config.yaml
norm_eps: 1e-05
positions: "rope"
rope_fraction: 0.25
seq_len: 1024
Each number is 128 + 32 x the weight over its row's rms, rounded and kept within 0 to 255. Layers, rows and columns count from 0. Numbers have three digits each. The size before them is the row's rms in percent of the matrix's.

# layer 3 MLP down, 224x896, rms 0.0345, rows 196-223, columns 448-503
102:156129138051140122125150127107114123125100090136174128170180141060180163104121026151128120060156135070104129172158172119175173116096128096200153077155134145128118129166
116:108128137138131151100061154098125153109175122172118129167077143121121121143143105076128136086145153108095130000050127184128135046110129146133142086103150150127121127143
101:126129122144126094126177096045079109091170140126224127143120159178189150129107217128127087131108124178079129102134143137106197111150127077133120126134084164129143128139
103:123129137147173092126064120119128124128143057152119129131120106184133114099087167175127130099116151176130127081099098079121187039159126166175189093163101130129239131129
104:165130120158137170109113129170093133116161099119158130114146123170132132110165127170130166073108156128116127133153134112126156135073128097088170117145117089129185130152
098:045128108088131101114128183085110180137103149127224128111097146078114200097122139084128095120127110118127128078120163160099128098109128128092087152121168112129134127085
102:043129131058121118102198143156104115096176191134121126116144115147167165144068096049128112195185138176107126175089065150178147065123127120102039241141172154130159130142
101:116129128139072187112195182084105144113157152084049127174114141203103189095126131192129124107132222117150127159116144129110089086131128070168147098145198143129148129134
102:118131122115133160110174116088162127142132188145147128129154109139151166126125203064129118126138130139155127176178107167148206139125128166146160106145199122129158128141
096:147129117094114173122126180144091135064158076142114126098129143169115093112098166118126122205127134068143125087094113164136153182159128125090159124125078089128070128102
098:086130108152140171129166146118133146126130163137042128163067146096142037107143110100128101134090083156146129102142137146094176093120129053100203255128102066128072126156
104:107129117076065104118139063105105135171116147157151128057120114057156130102129206116128155077134119111109127098202052115116137158199128119189132110135064059128094129135
098:145131135073153138163109140186146135176140155180230128164191110161220087136112093182128070152125143098104127133160109144146137146166127055156163154158182096129075130172
101:073131119099147076155092126170154131111113080125154128100150131133109120158127125161130163130156132094090129071107062104111122123138127098123140068119148143129151128135
104:129130123020181126157113206142124134132107140148140129102126151088047163107166227205129086092114127105147127056029125236123101092129127183091097124121160104129103128137
095:136128136161203093095121126118122089165150119128099130099143125197083158120137100117127104171117081150114126014107144157139117176158129154100148054140169189127114128149
101:198129137196140075132135143109145146157152109099176128126134113115136151153095123065128162170136117175135129142104161155102141129160126137140084199160169089128072131095
100:095128143096074088123173147140162125110171126119114129159094112113115031136115166118129133139112109123071131160070171144128136152061128149120207178081195134126152127123
097:152127130190083134130092166144145144156079113120142127085120141084107092130152133125126117095143131133092127097105109098168125117201126089086113165080124172132111129107
102:149131119182148169135112146147153147085124083098136129031092124122128106095141074192129162147097153129188130140135182106167051154152128075154148152147096128129140129155
099:134128123086184099123142173091132116109113115146148127102113115096050164114134168103127113171096075129131129166205068181137120234096128159144084142205135157127110129148
107:138129130187035166138100113129164158117114137156161129139149173140209133169117099124129111156172106141132126207108066175143171155145127069162102157062059089128063129100
099:029128121142208146117165105156121111181157095128068127100112140078112131176112090098126106145189168133122126054137164087078141122092127103196170155114137091129129128142
097:102128117132135165142090174159151130094123125110168127133143108139090110151133074173130084102126121126118127081142102102142118128105129075053112172178060166126110129169
099:130127135086122066133088168140146119128082136147146129100114090088110187092120054109128192144119116143123127148197086115112118119118130113129076107124123129130067128103
101:190128138120049125133151133187093128099139101139128127150136089144168123154122180104127107155122184059110126132157152050088093058097128114169201083119194141130123130132
094:112128144143186126121171177199137150132120102112181125106150106132082129144152138097126096106097145167104129115186138075103114140060127086166164103111163098128129128117
094:172129121188129096135180142137128151179069187135173128090129149069131118124132167122127155193131158080118129099182111114149191149139128149103088145158120100129116128162